From a checkpoint of a small transformer trained on Wikipedia.
Size: 15 layers, width 96, 4.49M parameters.
Training: a variant of Adam for these matrices, 147M tokens, 8985 steps.
Each number is 128 + 24 x the weight over its row's rms, rounded and kept within 0 to 255. Layers, rows and columns count from 0. The size above them is the row's rms in percent of the matrix's.

# layer 11 MLP down (transposed), 256x96, rms 0.139, rows 77-122, columns 48-95
size [121 111 100 103  98 102 117  94 103 100 103  89 107 103 106 104 105  98  93  92 101  91  92  98  99  97 100 109  95 110 121 104  96  91 100  99 100  99 113 111 108  89 105  99  94 104]
[[103 128 135 140 137 119 149 125 114 125 154 159  92 123  99 122  82 109 140 114 164 129  68 115 122 121 108 123 115 130 103 158 157 139 135 141 151 128 142 169  85 126 159 147 141 109 136 132]
 [154 137 122  97 141 173 144 115 141  98 116 127 118 138 112 136  61  73  94 142 136 102 154 131 146 109 147 185  85 111 124 108 116  87 155  99  99  86 117 111 127 140 102 155 112 135 138 129]
 [122 110 111  59 112 146 152 185 111 103 154 101 103 123 137 114  95 116 116 129 148 105 129 141 105 164 154 184 127 110 156 125  90 134 103 138  85 117  98 113 128 130 171 132 157 105 106 133]
 [134 143 109 112 131 138 111 154  93 151 167 112 131 130 152 131 122 125  87 113 133 126 129 149 117 132 128   2 119 151 119  80 119 101 153 107 140 106 121 153 133 140 139 133 155 140 181 166]
 [115 116 178  95 117 123  84 156 128 136 148  87 152 133 144 150 225  87 115 114 144 145 115 139 138 133  83  87 103 148 112 167  95 115 116 186 107 133 111 150 137 124 153 105 162 136 134  99]
 [115 129 146 118 148 159 158 117 140 175 108  94 134 148 127 122  62 148 138 161 115 136 111 103 140 156 135  76  93 120 143 119 102 113 153 146 143 138 109 128 126 120 148 115 125 182 131 134]
 [156 147 109 134 158 102 124 133 130 150 196 129 146 169 118 104  91 127 114  78 125 129 151 121 128 128 155 138 140 196 146 108 168 125 135 101 105 113 121 157 151 139 123 150 158 102 111 118]
 [170 107 138 139 136 148 156 136 159 191 106 124 132 105 141 160 124 120 138 135 156  97 142  83 105 113 132 134 165 113 155 139 131 148  97 108 130 111  70 108 151 122 129 149 136 160 138 153]
 [155  88 116 100 141 168 141 175 128  98 116  59 113 115 107 130  94 153 131 138 123 126 152 125 115 139 103  83 130 131 113 135 110  59 145 130 124 117 112 151 132 105 115 112 123 123 171 158]
 [117 148 161 102 113 131 125 109  64 125 147 151 145 124 112 110  93  96 140 143 138 145 105 128 165 114 145  87 150 137 126 121  87 133  93 161 128  90 134 156 152 132 100  87 128 124 149 135]
 [169 126 154 127 139 109 105  90 138 147 130 106 118 144 120 144 191  98 140 102 148  90 106 151 127 136 145 161 121 128 122 150 136 126 109 136 158 139 138 124  91 127 101 122 116 135 177 114]
 [125 113  91  88  74 157 105 135 122 144 128 141 159 121 152 140 185  91 130 108 105 114 139 125 122  94 139 129 148 112 115 122 149 139 127 172 144 132 142 167 114  99 144  84  96 109 145 192]
 [172 136 124 161 102 131 129 128 113 145 124 218 125 159 129 122  95 138 136 148 174 117 112 150 112 120 152 130 116 136 133 154 127 140 151 104 152  89 120 108 118 112 102 139 146 156 125 102]
 [ 92 168 175 111 138 126 102 122  96 114 149 106  96 121 115 116 200 139 121 147 138 131 133 126 147 103 134 125 152 181 151 128 110 148 141 133 135 141 142 137 136 113 153 119  89 123 118 103]
 [117 156 111 110 104 162 113 100  97 120 213 107 162 119 122 115 110 106 144  98 153  69 121  87 108  86 138 118 125 122 101 126 131 137 154 113 107 124 136 113 117 126 191 145 160 134 128 114]
 [109 130 130 130 113 145 124 122 125 147 177 122 179 146 127 148 140 119 148 109  62 114  87 157  94 124 118  65  88 108 143 149 140  89 138 126 132 117 104 138 120 135 112 105 128 161 131 135]
 [108 139 169 132 137 147 151  81 150 138 128 119 114 134 103 122 138 114 104 135 131 105 125 145 170 129 124 148 120 123 163 112  95 156 166 139 139 164 136 133 176 126 149 133 124 128 101  97]
 [122 119 109  99 124 109 108 106 113 114  86 116  99 108 126 158 101 103 150 192 132 124 132 119  95 104 158 138 107 142 153 141 131 123 122 144 185 158 121 139 158 146 130  91 153 137 154 126]
 [155 103  86 137 132 133 113 130 123 106 147  87  96 117 124 129  63 152 172 170 115 119 128 142 102 161 129 150 135  87 144 132 126 103 155 134  88 143  94 137 117 119 129 138 142 141  69 142]
 [112 143 155 123 140 118 172 110 167 100 143 155 176  58 142 116 120 109 109 148 123  99 151 145 134 119 106 161 133 110 124 117 119 108 155 137 130 119 141 147 106 157 157 103 132 115 127 174]
 [115 124 128 121 161 129 140 173 106 135 157 148 134 138 117  94 181  64 100 134 130 170 109  74 139 112 143  85  88 128 127 108 114  87 132 112 155 102 123 141  87 128 142  98 139 124 121 124]
 [119 122 124 154 152 136 186 124 154 104 112  98 121 154  92 139 126 128  77 140 118 142  73 103 129 158 134 124 111 150  84 138 140 101 127 135 131 148 150 153 149 145  99 151 111 160 110 151]
 [ 96 145 119 135 135 109 127 123 175 144 116  95 131 175 123 133 136 139 142 166 114  85 154 145  69 105 161 155 121 114 105 122 157  99 121 132  85 116 101  98 153 120 110 199 115 155 142 133]
 [162 119 137 125 136 120 162  91 108 130 158 141 112 175 119 129 106 143  84 139 203 153 141 143 127  93 127 100 155 109 124 117 107 123  98 121 123 126 124 137 113 161 132 126 130 128 171 139]
 [ 89 135 135 150 147 164 143 141 122 124 135  62  74 131 117 112 168 123 133 147 138 136 142 131 127 168 136 148 145 132 143 144 144 131 109 105 127 170 156 109 154  86 142 131  92 130  97 109]
 [132 154 136  94  98 154 128 129 143 121 115 131 134 136 132 124 132 149 121 174 159 141  99 140 149 118 170 116 140  75 117 169 126 127 132 147 131 135 119 178 149 107 147 151 127 139 102 102]
 [106  88 107 163 140 121 141 102 130 104 155  67 120 118 149 125 130 122  99  91 107 165 141 119 115 141 118  63 108 134 161 169 128  91 113 150 145 150 128 100 103 112 156  95  97 129 160 115]
 [139 110 152 132 130 126 108 143 111 129 108 171 150 135 143 144 112  81  99 116 148 121 135 148 118 116 109  95 130 111 124 146  95 101 122 147 121 138 119 142 128 137 139 111 130 133 169 124]
 [114 121 161 149 124 124 148 118 103  68 204 141 150 120 151 149  72 153 110 132 141 117 170 141 140 131 137 114 131 137 107 119 122 118 158 171 178 156 109  97 105 147 102 138 143 147 152 103]
 [ 97 123 123 160 129  99 128 172 120 128 120 164 133 120 124 114 141 150 110 140  97 123 122 114 113 107 126 179 153 151 169 103 106 119 110 176 124  95 163 156 148 104 156 120  72 105 111 129]
 [105 101 166 121 156  99 140 124  85 164 144 127 125 129 175 102 183 122 127 147  89 133 137 140 164 142 135  77 135 125 113 130 137 122 143 158 122 127  95 121 153 110 156 120 151 157 123 153]
 [137 148 110 113 144 163 137 146 104 109 139 176 103 164 102 118 130 137 114 130 126 111 107 151 115 104 164 101 142 110 137 116 148 114 122 138  76 146 142 120 120  99 139 122 107 153 121 123]
 [100 132 171 123 144  93 147 108 145 127 114 148 111 124 111 112 174 130  87 101  83 120 121 127 141 113 111 161 141 132 109  90 180 115 183 118 109  91 138 141 106 128  62 138  87 153 130 121]
 [123 200 119 166 132 102 116 151 150 150 108 153 140 187  93  95  49  97 114 123 125 161 138 136 124 177 112 128 134 132 140 143 104 159 145 125 183 135  87 121 124 143 129 149 170 120 136 120]
 [126 129 140 113  84 126 102 118 154 134 147 115  85 123 166 149 105  89  91 120 184 153 127 113 128 191 110 127 151 135 136 117 144 166 152 154 141 141 129 158 121 132 126 110 134 121 167 147]
 [132 133 119 125 132 118 148 127 142  94 129 120  89 136 111 108 149 143 110 157  92 123 121  83 149 144 156 134 127 110 115 126 155  74 104 116  95 142 107 134  91 180 108 108 123 174 117 119]
 [115 110 135 136 133 143 138 110 105 182 146 189 120  93 182 138 104 147 134 154 131 124 120 121 180 134 136 157 154 162 104 149 112 160 131  85 123 141 110 124 116  84 144 133 135 138 136 147]
 [112 108 142 123 112 129  78 124 144 123 119 121  95 152 127 110 104 110 128 152 162 159 154 154 126 140  91 157  95 121 162 131 173 120 114 143 126 146 102 135 145 129 113  77 148 126 131 103]
 [116 127 161 152 100 100 138 114 134 134 182  57 124 107 100 144  64 104 144 105 157 131 120 113 154  90 134 146 100 137 133 107  91 121 130  89 147 147 125 119 129 120 126 110  90 160 109 144]
 [150 116 147 147 155 145 150 147 107  99 116 187 148 164 124 102 111  80 158 141 158 122 143 121 144 125 124 114 134 124 135 106 122 161 101 120 171 109 116 113  92 115 149 137 131 128 118 115]
 [154 118 125 108 112 158 109 106 114 156 147  37  83 102 133 117 113 108 147 154 147 112 138 154 124 134 140  70 151 148 137 122 157 137 143 140 129 148 156 118 121  96 136 128 138 117 130 172]
 [164 160 138 114 175 147 128 128 125 118 118 107 144 167 112 154 140 102 129 180 136 148  83 155 154 158 124 144 103 154 111 109  94 136 161 127 130 130 111 139 165 127 142 127 121 179 112 112]
 [121 168  98 108  99 138 130 127 133 134 142 145 160 135 108 131  56  92 151 136 173 117 107 144 115  78 113 117  79 113 151 150 158 104  90 176 122 132 118 115 117 120 116 146 134 138 152 105]
 [142  98 145 137 112  87 110  89 141 172 111  88 132  64 108 109 140 100 122 135 146 136 138 168 141 110  98 164 166 123 127 142 121 116 104 128 126 136  97 172 147 108 146 114  97 155 143 160]
 [170 148  76 172  95 168 112 110 135 110 103 130 135  78 146 124 143 118 153  90 151 127 153 111 163 129  90 117 117 140 129 132  67  96 135 132 140 174 104 147 138 133 137 138 139 166 119 114]
 [140 149 125 122 116  78 102 180 122 129 137 129 178 149 153  92 126 153 134 111  95 110 114  91 126  96  99 154 106 125 143  87 189 181 137 101 139 117 108 124 135 114 143 153 155 116 116 118]]
# layer 11 MLP gate, 256x96, rms 0.15, rows 78-123, columns 48-95
size [100 122  96 102 101 122  89  96  94 100  97 103  94  91  99  97  97 101  89  90  92  91  97  91  99 111  92  94 121 109 107 104 117  89 103  94 112  99 103 121  83 105  99  89 107  97]
[[144 125 132 156 150 139 114 133 126 111 128 154 148 136 147 142 171 140 102 107 136 154 150 130 142 162 115 145 105 140  95 116 134 146 106 111 136 125 107 126 121 135 108 141 121 146 135 158]
 [122 135 159  98 125 157 144 121 101 136 123 156 129 133 128 146 142 112 139 121  70 107 147 137 155 160 121 179  96 123 143 120 154 165 122 133 100 158  97 130 121 133 145 142 125 165 122 105]
 [101 154 126 118 144  96 123  86 123 168 152 139 153  99 113 153 147 112 135 132 153 130 154 171 144 153 103  85 116  77 129 128 154 144 139 144 160 104 117 138 122 111  87 151 106 141 140 126]
 [146  92 144 139 126 124 110 128 104 201 130 122  97 116  77 147 126 115 148 112 112 125 119 156 146 111 138 157 112 127 137 136 128 135 120 135 138 136 106 109 126 136 150 124 101  90 168 119]
 [135 133 113  98 121 157 154 128 131 133  91 126 115  99 144 173 121 151  94 119  95 140 117 127 184 139 114 117 131  80 131 137 168 130 103 136 145 146 108 150 145 144 169 105 137 153 128 153]
 [104 154 129 153 120 147 141  88 122 127 135 133 142 117 152 149 176 166 130 120 124 162 108 112 160 113 127 142 182 122 145 111 159  88  92 151 128 127 108 149 140 128 171 138  60 100 124 149]
 [144 134 130 132 123 144 143 153 114 204 126 136 111 109 122 163 131 168 142 111 149 128 154 116 121 137 144 117 167  93 119 185 132 122 105 105  86 117 110 118 159 187 102 123 107 147 145 147]
 [113 103 119 121 165 126 138  93 114 113 143 120 110 128 143 154 151 149 123 114 132 146 138 150 155 114  77 132 122  91 137 124 112 114  88 155 195 185 116 141 147 104 129  92  90 135 123 170]
 [140  99 139 139 114 144  85 139 176 132  62 152  99  87 144 110 137 157 109 145 148 116 133 135 124 178 137 176 140 128  91 103 133 139 111 127 110 128  95 145 155 125 146 126 119 162 166  83]
 [121 120 108 103 109 159 140 115 135 164 132 155 118 124 169  98 128 129  87 119  90 156 138 122 139 149 122 167 108 145 146 149  90 158  92 127 105 155 148  97 172 135 142 145 119 124  94 165]
 [153 116 108 167 128 159 143 122 115 132 161 107 110 123 126 156 136 164 121 141 134 117 158 127 158 139 122 106 128 120  69 155 115  89 148  96 103  84 100 128 103 146 101 124 100 156 128 165]
 [111  78 169 103 162 130 101 127 157 184 112 111 100  67 111 136 159 133 104 137 141 134 104 155 140 184 134 139 141 134 110  59 122 108  93 116 123  97 119 149 160 133 147 113 104 135 119 164]
 [146 143 114 112 148 169 131 111  87 119 126 137 129  97  99 130 158  90 112  92 130 163 135 162 175 154 171 157 120 100  84 109 143 136 123 170 167 128  86 172 102 122 127 112 117 152 139 155]
 [119 114 117 114 137  77 107 129 110 139 137 121 121 114  98 143 146 126  86 143 151 122 122 168 183 171 116 106 178 130 143 129 126 128 143 105 131 127 137 165 129 112 120 131  92 112 162 137]
 [130 135 115 118 108 111 142 156  92 106 142 147 160 109 116 130 156 163  89 139  81 147 143 139  56 163 137 100 150 155 138 111 106 118 129 117 131 100 170 162 139 163  91 150  95 107 156 139]
 [179 103 134 133 113 105 101 109 136 162 170 137 136 104 155 107 151 154 111 141 105 143 144 164 116 109 147 126 140 116 172 115 128 121 123 170 150 126 140 126 205 123  90 122 121 164 105  97]
 [180 124 138 107 132  89 129 160 113 102 120 124  88  77 143 139 130 112 134 147  98 146 146 146 134 127 148 103 127 130 185 123 142 101 134 176  61 103 121 143 122 133 154 112 122 127 134 124]
 [197 139 162 123 118 137 129 153 151 170 139 119 114 143 127 174 126 177 104 150 138 173 137 107 125 105 143 115 120 114 124 115 124 134 141  84 128 111 149 105 149 117 130  61 111  88 141 152]
 [162 107 116 141 160 103 123 147 141 154 120 161 118 142 102 174 141 118 179 110 147 190 176 109 120 106 154 159  98 114 141 128 119 151 145 138 116 148 145 106 136 142 127 132 117 137  92 150]
 [143 147 133 153 116 111 122 136 141 112 108 201 125 129 128 112 150 113 116  96 101 168 138 116 147 112 128 166 138 148 111 115 140 145 140 127  69 114 175 157 158 160 145  95 111 140 128 127]
 [ 93 149 157 114  97 119 118 122 120 106 103 140 153  68 123  95 132  73 155 116 152 153 157 140 133 155 152 124 116 127 139 113 121 104 149 137 138 111 152 132 138  91 108 134 124 115 148 118]
 [113 124 142 138  94 103 116 139 173 170 126 121 145  96 139 103 134 146  79 154  99 140 153 158 164  87 136 134 111 163 110 119  98 118 183 114 111 111 142 118 128 142 125  95 132 113  52  89]
 [142 117 123 142 153 133 143 120 108 120 149 123 174 118 137 155 128 122  58 109 122 147 106 127 149  89  80 130 185 125 122 175  82 106 167 157 130 107 158 118 122 162 144  92 111 117 110 149]
 [143  73 142 129 138 154 149 124 116 111 155 147 123 105 148 118 136 128 121 112  81 126 177 133 114 139 133 119 143 139  84 124 131 121 105 146 111 138  62 112 126 116 125  91 154 127 123 144]
 [111 192 148 132 162 163 119 117 131 141 118 145 138 113 116 161 125 147 129 140 130 166  85 123 139 121 105 104 113  52  93 128 149 123 101 132 127 151 105 154 124 100 142 148 102 109 150 163]
 [122 108 153 136 133 144 121 150  71 149 139 184 143 101 137 141 141 131  89  95 121  98 100 116 126 142 144 137 135 126 118  73 160 103 112 112 144 125 102 139 119 144 104 140  96 110 147 121]
 [140 130 175  77 130 154 137 118 127 115 115 145 158 119 125 154 132 132 139 129 149 162  96 103 132 117 124 167 141 106  87 118 133 149 151  92 117 200 153 149 154 136 145 123 145 112 151 124]
 [129 129 128 105 136 129 111 167 162 191 100 129 147 111 125 115 138 166 150 190 141 161 154 140 133 177 120  96 162 104 147 129 145 141 115 117 128 141 125  98 121 129 155 141 122 102 163 190]
 [122 117 116  65 147  85 159 128 120 184 137 149 147 128 111 145 127 130 140  92 140 167 163 155 156 136 100 159 140  96  97  68 123 106 107 125 127 141 138 105 143 118 147 161 137 158 122 137]
 [171 106 167  90 172 115  90 101 103 126 106 120 137  89 114 152 187 122 120 115 117 131 106 137 139 106 116 147 167  71  66 118 110 103 130 152 147 135 133 146 154 108 109  93  94 134  94 137]
 [135 165 157 105 115 165 121 121  90 129 121 152 142 138 127 136 130 153  74 110 132 113 137 135 123 134 156 123 132 115 136 119 110 159 123 139 130 162 151 104 106 126 144  99 134 115  87 169]
 [163  90 102  73 104 115 129 119 131 167 112 112 173 145 150 141 118 166 103 123  94 154  90 145  94 115 112 139 112 132 143  94 139 116  95 137 101 112 178 111 118 145 114 153 115 129 180 150]
 [159 105 171  62 137 149  99 118 148 164 171 119 147  56 121 157 156 168 139 100 156 133 129 133 111 109  83 115 131  97 112 126 133  96 104 170 101 161 162 128 146 123  99  88 127 158 132 129]
 [127  88 171 142 156 145 148 129 132 124 133 116 101 136 115 171 121 127  67 146 138 109 126 119 130 130 145 139 202 109 141 116 123 171 186  97 150 117 127 124 143 171 118 149 144 121 135 151]
 [119 115 151 126 133 101 103 124 112 169 130 141 187 118 120 120 133 105 124 106 162 139  99 163 156 101 146 180 111 142 147 124 127 153 129 134 170 117 145  85 162  91 129 136 135 110 137 151]
 [140 116 144 127 149 115 107 162 150  82 153 135 150 125 115 129 142 148 128 130 125  88 113 177 129 125  92 153 112 101 120  88 123  72 130 107 123  46 146 101 136 170 121 150 101 120 136 107]
 [111 117 127 113 134 127  98 118 137 145 138 135 131  90  93 159 131 127 118 151 141 129 122 163 138 148 123 103 142  92 110 158 102 109 105 105 113 127 136 136 151 129 157 114  98  91 137 185]
 [127 111 153 112 160 100 119 111 153 139 140 136 144 115 113 171 152 164 147 151 128 130 114 158 124  81  84  93 160 131 147 107 132 132 138  96 133 106 120  83 125 112  99  80 149 143 126 158]
 [137 112 159 158 114 111  89 123 118 139 104 151 164 134 172 142 207 130 122 130 130  94 118 128 133 140 125 111 152  90 172  68 136 112 136 136 135 109  89  84 142  95 100 124 148 154 136 141]
 [151 155 136 105 140 111 166 110 122 127 193 112 171 112 128 162 145 150 120 157 107 165 125 120 135 166  96  98 159 106 135 103 145 147  85 146 153 119  72 146 113 129 168  92  99 146 141 129]
 [113 109 106 157  94 105 162 133 118 132 120 132 106 125 139 144 162 168 175 139 141 150 147 113 121  90 154  97 153 116 150 148 142 120 158 100 114  81 108 114 163 160 128 151 158 108 130 140]
 [128 111 134  99 129 127 121 105 122 152 124 126 107 107 128 140 149 164 102 134 102 146 136 123 137 133 110 179 131 121 135 147 126 131  98 206 101 125 128  87 172  78 125 115 136 139 149 147]
 [157 134 145 144 135 120  74 132 111 162 133 131 128 102 146 125 129 110 130 153 138 134 153 141 105 172 106 115 193 147 116  95 101  90 129 122 105 169 146 148 147  84 152 120 107  92 127 159]
 [125 139 125  92 158 115 152 154 165 119 128 125 117 106 124 151 164 135 138 161 148 160  71  93  72 106 134 162 167 156 105 116 116  94 126 116 101 126  95 159 158 132 146 103 154 113 108 179]
 [136 129 164 116 197 132 104  96 137 138 156 110 111 110 137 138 138 151  89 103 130 146 132 144 116 178 117 149 129 124 129 154 123  97 110 127 151 170 133 117 148  88 111 117 100  65 114  97]
 [ 77 124 137 155 112 128 122 117 114 174 161 142 112 104 129 128 145 152 143 119 128  84 140 124 143 136 129 119 182 126  92 128 166 120 111 126 142 153 140 152 143 135 118 161 143 140 110 131]]
# layer 11 MLP up, 256x96, rms 0.142, rows 78-123, columns 48-95
size [107 100 108  96 102 118  92 103  97 101  94 107  98 103 101 104 100  91  90 106  94  91  93  95 101  99 108  91 106 125 104  95  97  97  97  99  96 111 110 104  87 111  99  89 106  96]
[[149 105 150  90 107 168 147  99  90 156 145 131 124 140 124  74 141 102 102 148 164 138 147 116 113 117 180 115 111 102 157 104 147 115 125 133 135 172 114  97 142 127  98 148 159 137 136 130]
 [135 116 142 119 124 119 141 121 178 133 121 160 107 115 139 122 106 136 129 135 197 107 130 130 125 152 158 121 117 123 127 130 143 138 123 177 133 150 119 110  65 184 195 139 146 126 125 138]
 [155 148 107 156 139 104 154 109 120 148 163 102 174 126 139 106 117 127 108 112 142  90 176 109 129 148  79 117  99 125 131 131 165 153 150 144 196  92 138 159 121 130 123 136 131 114 137 158]
 [ 93 118 142 137 167 141 139 120 132 119 111 134 101  87 185 152 141 113  99 157 146 126 145 105 102 120 133 130 179 144 118 108 144 133 137 142 124 148 157 125 164 128 133 172 132 153  75 156]
 [124 148 146 114 129 148 129 146 112  92 126 103 145 117 133 107 135 157 136 109 125 144 101 133 166  96 152 145 105  89 153 147 114 147 112 152 148 154 138 130 109 147 151 128 131  83 108 135]
 [139 155 143 101 129 148 126 113 101 114 102 123 131 113 145 152 129 143 151 129 135 127 117  78 153 149 111 110 159 161 161  94 193 133 148 123 157 127 112 158 115 177 166 136 128 108 102 142]
 [124 172 128 147 115 106 120 159 142  98 152 114 119 182 139 114 129 127 124 132 100 146 149  98 116 100 150 104  97 174 169 132 136 110 150 106 172 120 135  87 115 132 113 131 219 147 142  96]
 [158 130 122 154 151 161  70 153 154 127 125 116 105 121  96  97 140 135 155 112 126 154 162  76 142 135 180 167 119 152 102 116 105 150 121 145 131 131 119 153 168 115 115  93 165 157 119 110]
 [137 148  64 146  92 123 163 178 120 126 151 138  95 163 143 110 134 132 105 132 129 122 115 120 160 118 106 139 152 109 133 106  98 124 144 117 142 169  71 148 115 172 143 139  90 133  93 123]
 [127  77 156  99 171 142 151 115 128 100 116 137 114 147 135 125 145 187 106 175 127 160 139 101 177 100 108 114 167 121 119 133 180 142 145 137  84 148 142 102 118  86 110 171 126 141 118 102]
 [113 171 136 111 179  65 131 126 148 100 162 140 100 114 132  84 120 141 128 150 109 163  93 132 109 124 122 127 122 134 179 119  94 122 113 156 170 134 104 131 133 107 139 154 155 116 147 131]
 [108 126 124 130 155  73 134 137 135 105 137 114  96 117 124 171 127 135 136 158 133 113 132 156 118 149 138 130 143 163  91 103 101 145 175  99 104 156 122  78  69 132 141  97 106 146  94 142]
 [ 93 122 131 163 143 102  51  83 153 175 110 162 129 129 145 134 131 121 153  96 172 145 106 146 113 138 127 118 129 110 181 133  88 110 128 111 120 147 115 124 147 134 141 146 107 126  93 130]
 [148 145 106 166  97  88 133 140 125 114 121 122 125 130 151 116 128 132 133 172 200  97 127 137 172 132 161 142 160 128 137 120 126 132 142  85 133 104 118 185 117 148 142 146 181 159 135 161]
 [145 106 111 181 132 125  67 126 148 117 116 125 106  92  96 128 120 115 136 138 106 119 131 129 131 129 143 137 114 127 165 148 133 122  74 135 113 164 148 125 130 141 143 149 103  80 161 130]
 [127 157 136 131 128 128 112 104 126 135 155 148  91 146 115 148 137 115 135  98 120 121 163 111  53 130 128 108 100 175 125 110 149 167 122 126 124 101 167 157 127 103 116 126 128  95 140 118]
 [100  95 109 135 118 130 112 139  97  87 158 135 143 103 130 121 129 116 143 111 129 138 101 138 131 134 114 117 133 125 143 108 154 158 149 149  96 116 138 139 132 110 107 112 103 169 160 122]
 [ 78 146 107 140 117 101 125 130 142 128  98 113 109 105 127 149 129 121  71 130 101 192 117 141 182 162  81 128 139 132 112  82 134 127 121  91  96 132 132 128 170  98 101 160  96 147  74  82]
 [134 128 127  97 133 157  80 117  90 144 129 129 110  82 183 107 121 129 124  97 139 107 159 129 121 153 115 126 125 101 139 128 132  73 135 134 141 108 145 139 127 142 140 103  77  92 144 118]
 [128 118 125 116 151 102 128 124 155 132  79 110 126 142 113 151 126 130 108 153 134 136 154 106 149  75 145 160 104 140 116 148 120 111 140 108 144 130 144 109 129 143 156 185 166 130 106 122]
 [133  92 139 119 142 116 113 114 117 103 125 145 132 134 131 123 130 137 123 142 137 142 115 142 115 116 151 146 108 122 148 189 114 111  97 168  86 137  93 124 156 169 178 163 134 154 128 144]
 [127 115 174  77 143  93 158  80 120 151 143 126 111  97 153 144 122 139 136 152 125 128 138 165  96 138 136 138 124  58 131  98 155 147  99 121 146 130 140 111  80 131 149 171  74 157 146 104]
 [144 134 157 106 140 139 127  96 114  99  81 104 134  85 116 147 160  96 137 108  97 139 146 107 129 127 150 120 116  87 147 155 119 119 136 130 151 161  90 104 109 128 144 114 111  90 149 115]
 [123 163 121 153 104  95 132 198 153 101 117 107 125 143  84 111 149 148 153 127 106 138 148 162 144  85 117 116 148 102 154 152 146 116 154 117 106 125 117 104 124 128  93 170 129 147 131 131]
 [ 85 158 144  95 133 132 161 109  81 127 121 110 126 181 165 163 138 143 138 122 130 131 133 121 150 140 127 167 116 110  74 124 151 142  99 116 158 172 111 133  83 133 154 147 126  96 137 138]
 [116 161 156 159 152 173 133  96 150 169 166 117 123 122 116  88 126 127 138 125 144 123 137 118 125 120 116 129 127 119 101 105 136  96  70 119 153 138 196 140 141 125 112 105 147 115 107  84]
 [146  98 106 112 131 168 137  92 126 152 128 110 160 132 149 141 126 137 104 134 124 149 111 146  75 100 104 118 153 104  80  98  73 129 136 136 138 163 114 118 141 128 126  80 190 157 142 126]
 [146 171  47 134 117 147 101 135 161 129 121  90 139 148 107 135 124 124 169 103 166 156 135 155 126 175 114 125 138 141  94 156  92 113 143 107 113 152 118 155 133 110 153 128 129  99 106 147]
 [140 132 108 173 154 113 100  98 116 137 171 155 140 139 133 163 121 131 117 125  90 101 137 103  81 134  56 103 112 150 143 151  78 109 119 162 154 137 132 149 155 138 147 108 116 139 121 127]
 [139 142  89 108 130 106 157 127  93 142 145 147 141 152 150 120 114 139 113 146 111 147 139 169 152 133 149 173 146 163  96 123 151 132 129 131  83 135 147 136 103 146 169 161 138 109  96 195]
 [ 87 129 153  98 125 130 185 120 130  95 108 125 113  92 125 165 116 106 148 119  80 132  95 139 159 135 140 150 152 129 147 143 140  98 115  86 112 150 142  98 165  96 119 149 105 114 157 117]
 [183 141 173 137 128 131 122 124 116 102  74 111 152 121  96 123 133 164 149 124  79  99 100 164  75  98 176 121  93 103  80 101 121 136 113 149 120 142 127 114  93 138  93 163 104 135 135 155]
 [124 105 141 116 147 146 120 111 111 140 157  99 120  99 122 126 153 120 140 119 105 103 121 117 129  64 178 126 155  73 136 123 158  83  89 108 105  92 179 121 148 156 119  92 139 126 109 147]
 [124 124 111 110  69 129 140  81 151 161 136 152  87 122 127 151 120 146 120 160  98 156 117 144 108 140 133 120 105  87 131 112 128 181 110 115 124 162 128 142 122 110 113 140 118 109 116 139]
 [154 125 140 141 140 115 146 139  93 111 136 162 178 116 130  68 116 113 162 109 148 153 137 174 135  52 116 134 118 148 114 115 168 135 154 118 138 134 105 137 129 118 130 136 124  99 124 125]
 [ 83 150 123 105 143 127 120 131 108 143 118  89 115 162 116  97  93 126 127 144 115  77 105 132 111 169 125 102 127 116  97 109 144 111  96 103 105 103 146 144 154  64 132 114 143 129 138 151]
 [156 116 134 113  95 119 116 107 101 164 111 162 130 101 125 130 116 107 152  95  83 114 121 109  92 109 165 165  93 147 161 102 119 147 135 135  80  93 156 123 153 126 102 106 119 118 133 118]
 [123 114 158 151 139 138 121  84 161 144 101 143 117 121 128 141 129  99 160 154 164 124 148 115 133 125 132  99 119 124 154 104 117 124 130  84 137 151 129  87 114 122  89 107 134 116 149 143]
 [144 111 172 136 136 151 129 135 103 187 115  93 181 141 125 114 123 122 118 145 131 137 144 121 121 105 163 106 144 146 145 136 135 117 144 140 143 149 150 129 122  97 117 112 141 167 135 169]
 [145  98 131 123 158 114 127 142 162 151 159 125 133 117  71 112 113 120 139  70 100 151 164 136 155  93 116 140 128 129 143 121 120 103 114 101 112  88 122  99 114 148 152  95 105 137 145 111]
 [127 136 137 130 142 140  90 114  93 123 129 156 139  95 169 120 123 121 133 106 128 129 123 122 153 149  90 141 128  67 116  97 108 161  93 134 127 156 166 121 102 106 103 140  98 160 151 103]
 [114  90 119 142 108 190 132 114 140 102 143 150 123 108 128 115 111 150 135 145 119 127 159 118 108 115 138 104  98 122 155 163 125 113 110 142 105 134  80 125 115 152 114 154 101 111 147  66]
 [148 134 141 128 182 151 147  94 152  86 116 136 118 109 135 119 166 111 127 123 121 145 143 131  94 177 143 187 125 136 104  97 101 113 125 151  89 183 163 125 159 143 112 138 144  94 118 110]
 [129 144 139 125 150  95 134 116 133 114 161 110  68 165 139 128 111 122 121 129 118 109 126 169 128 110 117 138 114 104 107 114 124 129 118 134 122 118 145 120 121 142 173 121  73 120 115 142]
 [ 93 161 147 142 163 126  99 125  94 130 166 156 103 121 106  92 121 117  98 141 115 114 139 128  88 104 150 123 141 107 115 148 126  84 120  76 134 100 125  81 100 136  87 127 148 126 139  81]
 [148 111 118 117 129 106 126 144 125 142 145 129  72 117 116 140 137 115 104  80 180 161 103 100 158  72 142 121 126 167 147 141 110 168 107 151 122 156  98 173 158  87 144  97 154 134 138  99]]